python train.py --num_hidden_layers=8 --hidden_size=768 --num_attention_heads=12 --num_key_value_heads=4 --head_dim=64 --intermediate_size=2048 --vocab_size=32000 --hidden_act="swiglu" --norm="rmsnorm" --norm_place="pre" --norm_eps=1e-06 --positions="rope" --rope_theta=10000.0 --rope_fraction=1.0 --qk_norm=false --attn_scale=0.125 --bias="none" --tie_word_embeddings=false --parallel_block=true --init="normal" --init_std_qkv=0.024 --init_std_o=0.0 --init_std_up=0.024 --init_std_down=0.0 --optimizer="soap_variant" --learning_rate=0.00205 --beta1=0.95 --beta2=0.95 --weight_decay=0.13 --lr_head=0.00561 --max_grad_norm=1.0 --warmup_steps=200 --schedule="wsd" --decay_fraction=0.917 --decay_shape="linear" --final_lr_fraction=0.1 --batch_tokens=131072 --max_seq_len=1024 --doc_mask=true --train_tokens=599300000 --max_steps=4573 --dataset="wikipedia_en"
Each number is 50 + 10 x the weight over its row's rms, rounded and kept within 0 to 99. Layers, rows and columns count from 0. The size before them is the row's rms in percent of the matrix's.

# down: layer 3 MLP down (transposed), 2048x768, rms 0.0627, rows 864-881, columns 256-383
# gate: layer 3 MLP gate, 2048x768, rms 0.0656, rows 865-882, columns 256-383
# up: layer 3 MLP up, 2048x768, rms 0.0658, rows 865-882, columns 256-383
down864 101:56 59 63 55 58 44 45 23 58 55 66 45 46 56 27 58 38 51 71 55 48 35 49 53 42 68 40 48 41 54 59 45 54 46 56 53 65 40 61 63 50 55 58 60 58 59 38 49 43 33 54 57 47 43 56 47 48 62 41 56 59 43 47 54 67 45 38 48 50 54 42 56 69 58 51 45 56 50 42 33 76 43 71 49 31 55 57 59 54 42 56 48 52 50 55 63 59 58 58 49 48 59 63 57 64 27 53 31 56 57 48 56 33 52 48 45 42 56 56 58 54 50 40 24 52 37 40 53
gate865 091:44 55 38 59 38 54 44 60 52 33 54 41 44 73 44 54 58 40 56 50 50 56 56 54 47 41 69 59 30 31 46 42 40 53 55 67 43 49 54 29 47 39 56 59 53 48 44 51 50 57 37 42 46 47 44 56 61 42 53 37 50 55 50 52 60 55 50 58 64 44 59 34 53 46 47 54 66 43 39 53 48 61 46 47 65 37 57 46 54 49 46 57 66 51 48 45 33 39 49 69 67 33 44 61 41 53 37 59 58 47 67 56 40 37 61 32 65 53 51 33 45 46 62 45 50 68 57 47
up865 086:53 55 44 57 56 64 43 52 29 42 61 40 57 51 51 36 55 40 48 44 46 59 52 54 49 35 63 58 27 56 60 43 50 52 62 61 50 57 51 56 64 62 70 32 45 53 36 45 55 45 48 43 59 45 35 43 42 61 21 45 52 42 46 56 59 55 50 61 59 39 55 51 77 49 49 28 57 46 44 55 28 66 24 47 57 38 48 49 45 46 50 51 65 62 49 43 47 39 37 54 61 50 43 42 52 32 54 49 49 53 41 62 56 70 47 45 53 34 59 46 45 45 28 56 62 54 45 59
down865 092:56 55 42 76 56 52 60 43 52 38 34 71 48 60 51 63 57 40 51 46 56 63 47 57 57 38 53 68 51 42 47 28 53 41 67 71 65 47 56 45 45 57 52 63 40 53 39 30 28 50 32 30 61 39 48 40 52 26 43 48 57 49 55 53 40 56 43 73 48 51 77 71 54 42 48 43 47 33 51 59 47 48 68 43 59 56 53 70 75 67 53 49 57 45 43 49 50 42 38 41 66 48 39 62 40 54 36 52 24 58 53 57 46 53 61 38 44 44 64 42 48 50 60 35 40 53 52 48
gate866 102:62 57 41 39 69 49 47 50 52 44 29 55 43 66 58 53 60 61 49 51 50 60 69 50 47 44 47 46 53 60 49 52 62 55 40 45 44 47 52 49 48 49 60 44 47 64 45 50 43 40 58 39 42 47 57 61 63 78 58 43 57 38 47 61 54 27 52 56 32 73 60 46 65 57 43 39 65 47 46 53 46 47 68 66 42 59 46 39 60 31 47 42 55 41 54 52 37 51 45 44 42 53 56 63 50 50 67 27 81 48 51 46 63 30 47 45 45 61 36 52 56 50 44 68 66 65 52 25
up866 100:42 71 40 41 63 43 63 47 69 39 56 52 44 47 57 52 45 52 56 52 57 46 33 57 59 41 65 52 46 41 46 66 47 58 58 52 78 63 38 51 59 70 65 57 38 34 53 41 42 55 54 47 47 48 66 49 58 46 53 43 51 55 31 54 52 36 60 55 50 43 62 50 66 38 51 50 36 37 40 45 41 40 41 65 50 48 42 56 55 34 49 51 47 70 52 47 49 29 35 58 42 43 44 66 58 39 32 51 64 40 50 59 46 45 26 42 50 62 54 61 43 47 60 53 50 77 52 58
down866 099:47 61 45 57 56 59 44 54 47 51 33 54 61 57 37 53 53 50 64 57 60 38 61 44 54 60 54 46 46 47 63 51 39 34 53 63 61 67 58 40 36 64 48 64 40 70 57 52 41 67 39 56 59 60 12 51 47 62 48 47 64 52 47 82 50 47 54 66 41 36 51 54 60 53 44 50 54 68 57 38 66 42 45 35 47 55 45 56 74 72 43 52 46 50 34 41 58 51 46 48 19 68 79 53 38 48 44 47 47 55 52 49 52 49 41 46 50 69 54 28 55 43 62 46 44 57 49 54
gate867 093:45 35 62 46 63 55 37 53 60 42 43 62 50 52 39 36 48 48 34 52 65 42 68 38 59 52 55 52 63 38 81 54 57 42 54 51 57 42 40 48 60 53 43 45 40 58 42 70 41 63 36 54 45 49 40 34 31 34 62 40 45 43 62 40 76 57 64 55 50 64 49 51 34 48 73 48 62 60 34 45 53 61 42 34 55 49 51 52 58 54 63 53 59 24 31 34 59 44 48 50 82 54 73 63 44 61 29 42 51 55 37 40 56 39 51 59 48 37 68 58 40 38 57 47 49 47 37 39
up867 094:43 44 66 63 54 40 44 63 42 58 52 41 44 30 33 57 58 54 54 55 52 60 43 60 51 49 62 55 68 63 56 56 58 50 33 35 39 55 67 39 47 61 51 45 42 47 34 71 44 75 45 46 39 46 59 70 37 45 48 50 75 44 61 54 45 47 54 41 30 47 41 49 30 49 62 49 38 74 48 51 46 54 50 48 51 54 50 56 42 43 67 43 49 44 40 65 54 52 34 48 57 51 48 43 60 67 45 71 56 53 53 30 48 55 39 48 57 38 36 52 60 42 55 53 64 41 77 49
down867 096:52 57 43 43 50 56 46 46 48 56 31 58 42 55 38 59 47 36 57 54 64 61 28 33 59 57 34 46 20 63 48 37 36 50 64 51 40 48 67 63 63 37 55 64 38 23 64 60 52 53 42 58 30 42 44 60 49 44 51 55 52 51 54 48 55 40 42 59 63 47 35 64 47 48 45 47 56 45 47 65 52 35 47 52 41 37 56 48 78 49 43 47 60 47 37 38 43 45 12 46 35 55 59 43 36 60 37 53 52 48 36 53 52 50 45 56 66 52 45 48 58 62 57 48 68 40 49 40
gate868 106:55 41 60 63 48 53 56 39 63 44 35 56 35 54 28 51 47 35 37 57 29 38 52 63 50 52 50 51 69 57 59 40 64 38 53 47 58 59 43 49 34 54 38 38 39 49 60 48 33 59 54 34 48 67 58 39 65 54 47 33 40 46 54 47 48 55 63 32 35 51 52 43 36 57 61 63 38 55 48 66 61 64 55 56 40 57 43 60 52 34 43 41 47 48 32 54 46 58 54 42 43 57 48 68 38 48 45 46 57 55 64 31 59 71 40 50 57 59 48 50 39 44 62 48 44 51 46 46
up868 097:59 46 39 41 64 42 64 41 45 59 52 47 59 65 44 40 44 63 33 48 64 44 52 56 39 50 47 55 45 51 48 47 50 39 53 44 40 47 47 42 50 61 42 52 54 50 57 60 82 57 57 51 53 61 70 45 48 40 51 46 54 63 38 52 54 54 36 66 59 54 50 51 47 35 65 62 50 38 56 52 29 56 57 93 32 37 55 48 53 31 43 46 54 59 34 27 51 46 61 46 46 40 56 37 76 45 46 48 76 54 45 60 41 45 61 29 52 51 53 67 52 51 56 38 52 61 61 46
down868 104:49 28 33 52 61 56 68 58 55 29 43 61 56 51 48 57 55 60 31 46 50 48 66 49 47 60 36 47 40 55 38 65 51 55 33 67 76 58 51 50 57 52 50 58 63 49 51 45 48 37 51 62 57 48 62 59 40 45 48 47 57 58 36 50 65 59 57 50 48 57 26 47 56 50 49 64 62 34 55 67 46 50 62 50 64 47 58 72 29 44 53 36 49 39 50 59 45 39 46 58 64 51 42 52 46 37 55 56 45 48 57 62 53 54 50 54 40 61 62 39 56 44 53 32 55 52 36 72
gate869 100:53 42 40 49 45 62 53 52 55 62 62 39 55 48 38 40 60 54 45 37 56 38 36 67 71 57 43 47 65 64 47 41 39 61 40 61 51 51 69 60 46 67 32 55 38 61 60 57 67 31 44 58 37 42 65 33 44 61 52 50 66 31 61 32 58 44 58 44 45 58 47 57 46 55 60 50 53 29 46 46 60 49 68 36 39 41 54 66 46 38 58 50 58 38 56 49 66 79 48 61 69 53 46 49 46 39 55 49 57 66 59 48 45 41 49 42 28 29 51 46 58 40 37 51 58 57 49 61
up869 102:40 77 49 45 55 51 30 35 51 51 37 62 68 55 51 61 54 67 55 57 48 46 46 53 59 77 53 51 60 58 46 48 52 45 49 47 56 54 52 52 49 44 34 41 34 65 48 37 55 58 59 68 64 62 50 49 48 43 29 47 62 43 57 39 52 39 76 42 49 58 67 51 52 29 41 54 50 49 56 57 59 61 52 44 34 47 81 47 43 57 55 32 60 51 45 46 44 50 32 54 57 56 65 54 30 69 55 30 62 46 48 49 52 41 44 50 34 49 63 49 47 53 59 45 41 77 53 34
down869 103:47 33 46 50 61 64 38 56 40 43 49 65 50 30 52 59 62 38 46 56 48 49 56 70 64 38 38 58 56 43 45 35 67 40 14 46 56 62 64 38 59 44 61 54 60 59 39 56 52 52 41 65 31 55 44 53 53 69 54 53 53 54 69 21 44 58 57 56 50 37 68 65 28 62 64 48 54 49 40 49 55 47 68 44 44 51 55 68 47 52 55 53 51 48 58 46 46 52 44 42 56 56 50 43 52 57 41 43 49 45 68 47 56 64 63 53 41 41 31 47 25 49 48 27 68 44 74 73
gate870 110:64 55 66 41 44 45 65 56 42 46 48 68 49 43 46 38 54 48 73 30 58 58 29 68 52 40 58 70 60 46 53 55 42 43 63 68 54 36 47 57 40 44 54 56 51 41 53 58 63 41 48 61 51 64 36 60 54 47 53 42 53 30 48 45 40 59 51 37 49 41 50 48 60 47 57 49 59 59 53 40 50 58 43 56 58 61 53 64 56 49 56 52 55 54 56 48 60 46 51 62 47 43 43 48 49 58 46 59 50 42 57 38 44 58 62 45 59 52 61 38 43 79 58 52 56 52 60 60
up870 105:23 40 31 41 60 51 43 74 45 48 49 48 45 47 39 60 33 64 50 47 36 54 56 43 44 60 61 37 40 52 52 56 54 44 50 48 52 58 44 50 51 37 59 48 66 62 56 35 50 52 48 59 43 53 39 52 50 48 47 64 36 51 58 30 48 56 46 45 41 44 59 50 49 50 37 58 39 46 63 63 54 40 55 39 53 46 40 36 49 43 45 60 37 35 61 55 49 43 44 64 46 47 51 46 73 66 50 47 42 53 50 48 72 58 52 61 43 47 57 60 29 47 45 45 46 52 46 50
down870 101:55 39 48 76 43 55 34 45 59 45 32 49 53 56 44 44 45 52 50 34 43 52 82 44 65 54 44 56 49 51 31 61 38 53 50 48 40 54 62 39 43 35 53 51 59 39 48 46 51 52 58 48 68 39 50 51 21 44 65 30 63 71 69 73 58 43 36 66 39 65 48 30 53 45 44 51 56 49 52 47 40 30 55 60 55 37 53 41 55 42 60 55 39 40 45 48 52 44 43 45 31 59 44 37 46 51 52 44 42 44 50 51 53 51 49 50 32 45 23 51 41 55 49 52 55 36 46 49
gate871 092:47 51 70 44 52 45 54 36 53 43 63 34 61 34 41 60 46 39 52 54 40 34 49 30 56 48 45 47 53 43 55 51 62 54 53 48 49 63 41 52 48 54 63 51 40 46 65 38 36 49 57 22 48 40 60 44 61 59 55 52 52 50 56 50 43 56 49 46 33 69 58 35 53 55 68 55 43 61 38 44 47 48 41 57 52 37 47 62 39 54 58 48 30 55 55 55 48 40 60 56 55 59 32 36 48 37 43 57 41 47 46 46 60 48 60 55 60 44 57 52 48 62 51 48 57 65 42 47
up871 096:30 42 47 50 57 60 49 57 41 66 47 59 58 43 79 49 60 36 55 37 44 43 33 36 56 45 81 42 47 50 72 52 49 56 52 45 45 45 58 73 47 32 42 57 56 65 47 41 56 66 62 44 64 37 57 47 36 54 60 53 45 43 49 36 43 52 74 54 45 60 43 44 56 56 46 58 52 54 60 52 55 54 43 45 51 61 45 54 46 45 64 57 44 55 39 63 49 49 46 49 34 51 49 43 57 34 63 52 39 30 54 64 32 59 53 48 53 65 32 65 55 44 65 42 50 51 47 48
down871 100:56 32 50 58 69 37 53 48 42 64 53 44 69 73 67 46 46 32 57 49 39 61 42 49 47 40 58 57 65 59 48 55 44 48 70 53 48 45 56 34 61 46 64 36 48 46 42 55 47 53 48 30 62 49 54 37 64 46 63 46 53 52 49 49 42 70 73 53 64 53 64 44 55 52 50 57 60 66 45 62 39 70 46 34 23 50 44 53 42 57 51 59 45 45 48 53 40 56 53 54 62 58 48 59 37 66 48 67 46 55 49 70 43 64 38 32 51 39 61 58 54 43 63 37 48 53 52 49
gate872 099:69 53 51 51 50 26 39 61 57 45 61 50 54 59 21 23 53 49 54 45 72 58 43 55 39 46 61 45 50 41 52 45 56 51 58 33 46 24 35 60 65 49 55 50 56 52 39 53 44 46 64 42 54 59 44 49 47 50 63 41 68 47 52 51 45 70 39 49 48 50 38 44 41 48 63 60 43 45 70 49 45 38 48 48 53 58 67 63 61 63 38 31 55 50 50 54 61 61 66 66 67 55 51 48 38 41 50 50 42 37 50 48 54 37 53 34 49 49 41 46 53 51 59 40 55 62 32 44
up872 100:51 53 41 42 54 44 43 35 57 43 38 44 45 47 49 40 60 60 32 35 33 47 47 56 49 53 37 61 49 55 40 44 56 70 32 56 51 55 54 59 51 59 62 55 44 47 42 41 49 63 51 45 48 39 26 36 52 40 55 49 52 45 41 42 59 45 45 59 38 56 18 42 61 70 59 62 49 44 37 39 54 56 62 52 52 34 49 55 58 49 52 66 49 39 51 50 32 67 56 57 57 35 68 34 37 54 49 62 45 49 45 51 47 63 49 51 48 51 44 63 57 60 40 39 40 55 63 59
down872 103:48 44 65 59 70 54 55 73 45 36 53 42 48 25 38 50 43 47 57 63 38 53 46 55 47 46 38 73 52 55 41 39 50 52 48 58 60 46 65 52 52 61 41 63 54 48 62 63 61 47 51 57 68 16 62 58 51 50 46 52 56 54 53 47 46 46 50 35 47 50 27 47 36 54 35 39 34 59 56 32 47 31 35 54 60 56 69 37 56 50 70 46 46 44 45 53 47 43 53 35 51 50 49 37 54 63 56 45 43 40 51 66 68 54 65 40 71 45 59 69 49 64 67 59 31 70 39 56
gate873 101:65 70 23 61 59 51 56 39 65 34 50 51 63 51 58 65 53 56 55 45 43 54 62 43 55 35 67 47 43 51 48 59 50 56 47 42 64 46 67 53 59 42 64 54 50 64 49 53 58 55 58 56 51 57 58 54 52 55 42 54 60 69 43 66 64 75 70 35 53 38 40 46 36 60 72 47 39 61 42 56 40 59 67 55 61 35 64 43 46 55 61 64 54 63 56 43 50 40 68 49 36 30 50 43 55 56 51 36 45 49 52 49 46 53 52 60 64 64 41 43 57 41 56 38 42 60 69 64
up873 100:58 42 44 32 49 44 45 60 64 75 50 48 49 51 41 55 50 46 51 42 66 62 61 56 50 33 66 49 49 56 36 49 47 60 32 53 35 49 53 47 42 43 30 41 56 60 58 35 53 37 59 57 60 58 34 49 37 26 62 53 42 61 53 56 49 65 52 15 49 49 45 50 52 51 38 45 50 34 72 63 74 54 56 54 68 39 60 58 38 55 55 59 60 34 46 67 49 49 43 59 47 27 52 54 47 42 46 64 60 36 53 35 44 47 48 61 59 30 54 60 49 50 67 34 49 53 54 66
down873 103:46 75 62 58 56 62 59 55 73 39 61 54 56 66 44 51 25 63 54 51 47 62 41 41 58 70 51 45 48 60 62 56 56 45 51 43 55 37 45 69 41 45 60 40 63 48 68 59 44 68 44 54 62 47 74 55 46 52 56 42 40 59 51 73 45 54 52 56 36 55 56 61 48 58 53 32 59 51 40 62 55 45 60 56 69 57 56 53 68 60 41 55 35 47 46 69 44 43 63 36 50 60 50 46 51 47 65 62 73 54 37 41 50 52 32 52 57 52 44 60 69 63 55 37 54 46 40 69
gate874 100:37 60 59 63 62 33 59 48 63 52 63 50 57 57 55 54 69 26 52 53 44 62 48 58 37 44 45 63 52 40 25 42 61 64 51 53 32 38 40 44 41 51 32 38 52 58 50 64 65 61 40 50 52 54 60 44 48 48 54 57 61 63 39 53 64 32 30 47 57 58 40 38 40 40 35 47 48 63 40 51 34 61 60 44 59 44 47 51 56 39 52 47 65 47 42 56 51 57 51 35 50 48 43 52 35 64 41 37 44 47 50 47 46 44 51 34 43 60 50 66 44 46 62 40 45 44 42 47
up874 101:54 61 52 47 43 39 52 51 59 59 40 41 44 56 43 34 70 53 48 48 50 40 57 37 59 38 33 56 47 48 47 56 54 48 62 57 55 39 51 48 40 60 38 31 30 45 38 53 67 59 59 62 60 53 46 32 51 47 75 45 47 42 64 48 55 45 55 41 44 64 61 36 48 57 52 52 32 55 61 77 46 53 63 48 41 50 64 60 58 49 50 54 64 52 33 52 42 52 42 43 42 49 51 61 33 80 59 64 46 60 73 52 39 41 51 50 61 61 57 55 46 57 67 53 45 46 54 60
down874 100:46 42 58 47 43 70 54 47 35 47 60 20 31 37 34 62 54 54 35 47 54 65 54 45 56 50 41 61 64 48 42 50 40 42 67 47 68 70 28 47 36 60 57 43 42 61 38 46 52 39 48 55 65 29 35 54 34 61 51 48 48 24 46 54 54 24 60 50 46 54 65 42 33 75 60 56 31 64 43 46 53 42 39 43 43 58 48 48 44 43 51 66 35 60 26 57 59 57 48 44 50 39 59 40 54 60 53 57 50 49 54 58 54 46 32 51 46 49 46 56 43 47 57 49 57 35 48 52
gate875 100:43 62 45 43 71 48 49 64 36 57 42 74 44 46 49 56 58 45 55 40 75 41 71 42 48 59 59 51 64 61 71 39 52 64 48 62 55 51 70 56 69 38 65 50 58 38 48 53 61 40 41 57 50 42 42 49 31 52 61 28 48 44 63 66 65 72 50 67 39 47 54 51 57 41 24 50 65 46 61 44 40 42 70 32 57 65 56 58 58 58 31 55 53 38 39 67 48 47 63 44 51 79 66 45 60 51 62 60 66 42 47 45 61 59 53 51 41 46 63 49 58 39 46 57 63 37 45 46
up875 095:37 28 38 54 49 53 54 53 68 55 41 43 53 49 49 38 44 57 41 36 54 44 41 45 39 51 55 51 57 58 32 47 35 54 61 50 35 37 47 42 45 56 59 52 43 48 51 47 54 50 44 49 52 42 39 54 54 51 55 59 38 47 47 37 41 60 60 26 71 53 53 46 37 64 53 67 39 50 52 57 47 53 51 60 52 65 68 38 64 61 60 51 41 55 27 47 52 53 68 41 44 49 42 67 57 51 52 53 45 54 58 60 64 43 49 55 61 39 51 41 54 49 62 42 40 45 45 58
down875 102:55 40 45 57 99 50 54 63 50 48 70 49 44 47 29 56 64 40 62 47 50 37 49 46 59 53 47 32 38 53 50 48 47 57 51 50 55 55 39 48 24 60 39 68 55 35 52 44 43 51 49 49 49 54 43 36 60 55 48 45 56 43 42 77 35 65 59 79 46 56 44 41 49 59 40 54 45 53 75 58 53 45 72 63 45 63 54 43 50 53 60 51 27 72 56 40 40 46 44 42 64 69 40 58 36 62 47 53 49 55 53 58 46 55 56 34 57 50 57 60 34 45 52 52 56 75 52 66
gate876 087:57 59 37 49 61 40 45 54 42 41 48 64 49 64 48 57 46 41 71 58 62 39 58 51 50 49 40 70 38 48 61 70 61 51 40 55 50 45 41 64 52 42 59 31 71 42 55 52 41 65 39 59 40 60 44 49 46 53 61 25 51 72 58 56 41 45 27 52 52 58 49 40 59 64 41 52 57 46 59 46 50 53 60 59 62 54 77 36 48 39 52 36 37 31 64 55 48 51 25 68 49 64 66 39 33 60 54 55 48 53 41 63 58 54 43 49 28 27 42 40 65 34 69 53 55 44 43 65
up876 091:64 72 58 36 41 60 28 43 43 56 43 49 74 72 57 50 54 31 54 52 51 44 43 47 46 63 59 53 47 43 51 60 38 46 44 49 35 55 41 61 36 43 54 51 71 52 50 34 53 64 46 62 48 55 25 44 47 36 52 41 34 64 63 49 47 46 43 60 47 50 41 53 43 53 46 64 27 41 43 68 53 41 44 46 24 43 58 36 57 45 55 46 43 53 52 49 65 51 43 30 41 63 56 48 32 50 46 49 52 53 57 49 54 55 48 43 42 47 53 41 54 35 41 33 36 48 57 64
down876 079:49 45 54 54 54 53 73 33 50 60 44 44 53 44 41 44 52 70 56 43 32 58 51 56 52 68 52 49 35 56 43 39 39 51 65 47 45 34 52 41 45 55 51 38 41 38 54 48 39 45 56 54 50 62 43 52 74 50 33 53 40 34 59 47 50 56 69 32 44 59 43 65 47 36 45 45 68 29 47 56 48 53 34 65 54 41 41 54 61 61 41 44 50 55 47 64 41 71 54 42 37 68 55 62 51 39 58 57 46 50 45 43 59 44 50 44 71 43 57 46 57 57 53 38 46 44 44 50
gate877 095:55 57 40 62 41 66 55 53 52 56 49 41 49 43 61 45 41 47 45 48 48 59 47 42 52 31 50 61 49 61 50 43 42 55 39 50 46 58 61 51 51 60 52 56 57 73 53 45 68 48 34 27 55 51 51 69 63 39 40 53 54 53 32 52 46 53 43 33 50 64 38 22 51 55 49 52 40 56 32 63 52 52 56 46 61 55 66 64 53 47 52 50 55 61 44 36 42 36 46 45 61 38 57 59 35 42 48 47 59 31 24 50 49 43 43 52 55 50 57 69 44 41 83 65 66 65 36 43
up877 093:62 64 56 69 50 51 60 29 58 33 49 44 38 43 52 49 55 47 58 44 59 40 35 68 56 54 57 56 40 49 50 42 56 54 46 57 57 53 40 39 50 43 35 51 51 30 59 28 52 42 50 46 36 45 42 39 52 65 38 70 58 74 47 56 63 45 64 61 46 60 53 54 38 62 48 52 45 40 42 35 44 59 61 41 45 55 54 51 76 52 57 50 50 56 39 42 71 48 66 60 60 51 33 62 26 42 41 47 49 53 54 66 55 51 53 47 62 54 68 43 58 52 52 29 54 42 33 45
down877 098:45 57 54 44 46 55 52 56 64 44 42 61 68 60 27 46 44 54 36 65 48 60 52 60 37 44 48 50 47 47 65 59 38 38 48 61 58 41 35 41 41 43 36 63 35 57 62 60 55 41 49 47 54 66 42 51 52 67 56 56 39 57 27 51 40 29 54 56 46 51 59 39 31 61 54 53 46 52 41 32 64 44 55 41 55 46 49 33 62 65 48 62 53 39 46 47 36 67 46 57 59 59 54 61 50 59 52 48 56 47 69 50 57 62 63 52 49 51 38 45 60 52 64 58 51 40 55 41
gate878 101:70 36 48 63 57 58 41 40 34 71 35 46 38 50 31 58 34 65 50 42 53 55 60 36 51 54 48 33 28 41 59 48 42 46 49 45 50 50 42 57 47 34 43 40 55 59 60 41 49 33 49 62 48 51 46 59 55 44 51 39 55 43 59 41 46 35 42 61 33 46 42 44 36 32 60 32 54 43 38 54 38 65 49 48 37 56 40 44 51 39 47 55 63 61 40 71 54 53 59 50 41 48 57 36 54 43 35 52 26 35 38 38 56 41 40 50 47 38 55 47 45 39 26 63 58 54 46 56
up878 096:38 46 50 64 51 56 40 40 44 61 38 51 35 37 56 47 53 67 64 64 24 61 52 55 50 47 38 51 33 53 41 51 58 47 62 51 25 55 45 61 45 36 66 55 51 23 60 56 43 39 44 58 64 35 48 36 55 69 62 61 40 39 53 37 37 33 47 49 44 59 65 38 54 36 69 37 43 49 44 62 40 49 47 31 55 44 48 41 47 59 53 65 50 35 63 52 54 41 51 54 56 60 23 52 50 46 42 48 51 44 40 50 66 32 35 67 55 28 57 46 41 40 57 46 52 60 47 51
down878 102:56 65 40 50 47 47 64 47 53 49 54 50 28 60 47 50 53 56 54 62 55 45 48 26 36 67 57 53 53 54 63 50 50 44 43 40 53 56 58 52 54 44 43 63 46 77 39 45 54 55 72 44 45 49 40 53 57 55 35 50 61 59 51 50 36 37 40 36 46 57 66 51 51 53 62 51 42 47 50 34 45 61 34 51 57 51 36 52 56 58 41 38 44 43 70 51 41 49 46 60 49 51 51 48 47 53 44 71 35 61 48 52 49 45 31 56 62 56 41 48 42 39 54 48 52 55 45 58
gate879 096:45 53 43 53 33 52 58 51 65 46 53 50 46 56 38 57 49 63 58 78 51 55 60 60 49 39 44 35 52 60 58 36 55 58 38 42 55 55 56 55 49 51 49 46 49 33 45 46 54 40 46 57 51 59 50 56 35 62 57 54 53 60 56 54 50 33 44 44 63 60 47 55 55 50 49 42 32 50 45 53 43 71 52 48 57 51 43 55 55 57 60 39 67 58 53 53 58 54 55 57 66 25 57 36 55 60 63 66 53 49 55 61 41 62 55 57 42 43 62 42 28 57 37 61 35 46 44 61
up879 095:38 55 56 29 40 54 48 45 47 55 55 35 54 68 31 53 63 61 57 54 45 66 63 42 37 52 28 50 46 59 40 55 44 44 56 59 39 40 37 62 42 35 40 52 51 57 38 46 41 48 53 53 37 54 56 39 54 48 47 64 49 24 52 50 62 53 34 38 65 49 50 49 74 59 67 74 51 66 44 53 63 43 46 60 57 33 49 46 51 43 58 67 46 47 31 44 52 65 47 54 56 46 48 56 29 55 51 58 43 35 55 49 40 32 38 59 54 46 56 45 56 53 42 61 48 53 65 53
down879 096:49 37 46 58 51 53 52 45 53 64 50 58 61 47 44 56 54 48 33 37 33 57 51 51 56 46 52 36 58 48 59 47 47 42 57 46 43 34 32 66 47 45 57 53 75 65 26 61 60 33 62 49 47 53 40 34 52 40 56 54 49 48 36 44 48 44 42 47 66 75 61 44 52 56 55 66 53 49 27 42 71 45 49 47 51 49 53 44 57 37 44 43 38 52 36 43 37 49 50 47 58 68 59 62 71 57 48 54 38 48 46 47 32 28 45 49 61 60 52 53 49 48 45 47 52 46 60 47
gate880 093:63 45 50 39 29 47 61 48 47 57 34 39 43 65 32 66 54 51 41 39 53 59 59 43 52 46 31 44 52 47 59 49 60 56 74 41 46 59 43 45 54 42 48 36 32 42 51 71 35 46 52 58 51 54 40 47 59 58 43 42 52 64 48 35 66 56 50 54 49 49 22 42 44 61 37 42 47 57 50 28 36 52 41 29 52 43 51 54 49 44 60 73 50 46 29 47 32 53 43 51 65 49 44 54 45 69 54 42 50 46 39 50 48 56 48 36 49 51 45 60 36 48 36 41 49 55 36 50
up880 095:61 52 59 46 65 63 39 71 52 34 58 58 52 46 58 49 44 57 50 48 66 56 36 42 30 50 44 60 36 48 59 52 63 42 42 50 48 75 49 51 53 45 57 44 42 46 29 52 52 76 42 50 42 69 53 48 42 67 57 30 46 57 43 54 46 46 44 56 42 40 50 52 31 44 56 41 67 40 61 60 45 53 43 43 51 52 58 56 40 43 43 48 48 51 68 40 58 46 64 47 63 47 52 53 56 46 40 52 66 54 73 48 68 46 53 36 41 48 63 49 69 51 45 42 48 57 48 55
down880 102:45 44 55 55 56 60 49 43 29 38 55 35 44 66 51 65 41 39 47 38 60 54 65 43 27 39 50 44 41 62 43 64 61 46 40 53 38 57 49 56 39 38 51 46 68 56 51 50 53 44 66 56 51 68 62 43 41 49 51 54 63 54 57 63 43 50 48 51 46 50 59 33 42 49 57 58 50 51 44 56 61 49 65 58 63 73 44 45 32 35 53 41 46 54 32 45 54 48 47 50 52 67 43 60 65 39 47 51 72 60 42 58 46 61 54 45 42 34 34 61 42 36 54 49 41 42 28 68
gate881 093:50 65 46 42 47 59 66 39 66 40 40 33 36 47 56 55 53 49 53 54 51 56 37 40 63 66 47 56 72 49 55 67 63 34 54 58 51 46 47 41 40 59 54 35 46 47 41 57 64 42 56 47 60 55 31 49 55 39 47 64 56 45 60 45 47 30 46 55 44 40 46 63 77 38 61 44 56 46 51 55 28 49 47 49 49 56 64 33 55 71 63 61 47 35 61 58 52 44 64 43 37 39 55 54 54 48 46 52 35 53 42 40 56 46 49 51 71 54 52 40 46 48 55 60 46 49 53 53
up881 093:66 55 52 30 56 66 60 38 55 58 45 60 39 43 56 49 60 57 39 52 41 35 56 43 53 56 18 46 66 53 33 60 51 30 55 56 50 41 61 48 47 57 68 24 65 40 35 60 48 58 61 64 56 66 30 51 39 53 52 75 57 52 50 73 57 46 36 46 31 52 59 55 43 41 65 44 28 41 43 56 55 46 54 55 42 66 50 50 48 51 56 55 36 39 75 44 50 57 46 39 44 42 57 47 54 50 60 53 52 46 46 58 39 43 57 47 61 49 50 49 71 65 40 73 53 47 52 56
down881 096:62 58 53 53 27 44 72 29 60 39 43 55 52 54 55 49 50 46 57 43 64 44 53 43 41 42 45 36 64 41 15 40 60 48 52 54 51 60 58 65 54 59 38 45 39 58 35 47 38 45 58 45 47 81 54 72 66 56 47 46 70 60 43 49 30 60 51 54 53 43 70 66 68 50 74 49 39 70 51 59 41 71 41 52 57 43 59 48 41 64 45 53 53 56 54 46 48 64 40 48 67 43 49 36 57 34 55 44 47 56 43 57 40 43 40 46 50 52 56 47 66 57 36 61 66 61 55 40
gate882 100:40 57 53 35 55 76 41 64 59 47 55 33 40 57 60 37 37 53 61 45 55 39 32 50 55 31 67 53 67 37 52 45 61 44 37 53 70 58 42 38 42 41 54 48 63 53 61 58 39 55 69 53 37 51 46 41 64 33 60 56 40 45 51 45 36 59 42 62 45 50 50 50 48 52 53 43 56 48 62 64 44 68 43 59 49 51 51 55 46 52 47 48 49 54 53 55 65 55 64 48 73 70 53 52 47 54 55 25 45 34 33 69 45 54 46 46 42 54 44 60 50 51 60 57 58 56 54 55
up882 102:53 26 57 45 34 73 31 42 28 55 73 40 51 49 45 66 41 44 47 52 47 55 63 41 70 60 49 56 55 43 53 41 67 57 56 49 75 38 48 55 59 36 60 53 49 66 56 38 28 44 46 51 54 46 55 41 66 38 44 62 40 40 41 50 47 42 56 48 55 51 47 32 45 39 51 41 55 68 34 58 51 53 41 76 64 56 61 59 41 67 52 42 54 52 61 58 56 53 46 38 35 48 36 56 57 42 63 65 64 57 52 56 47 41 62 45 50 46 58 43 50 56 59 39 51 42 36 36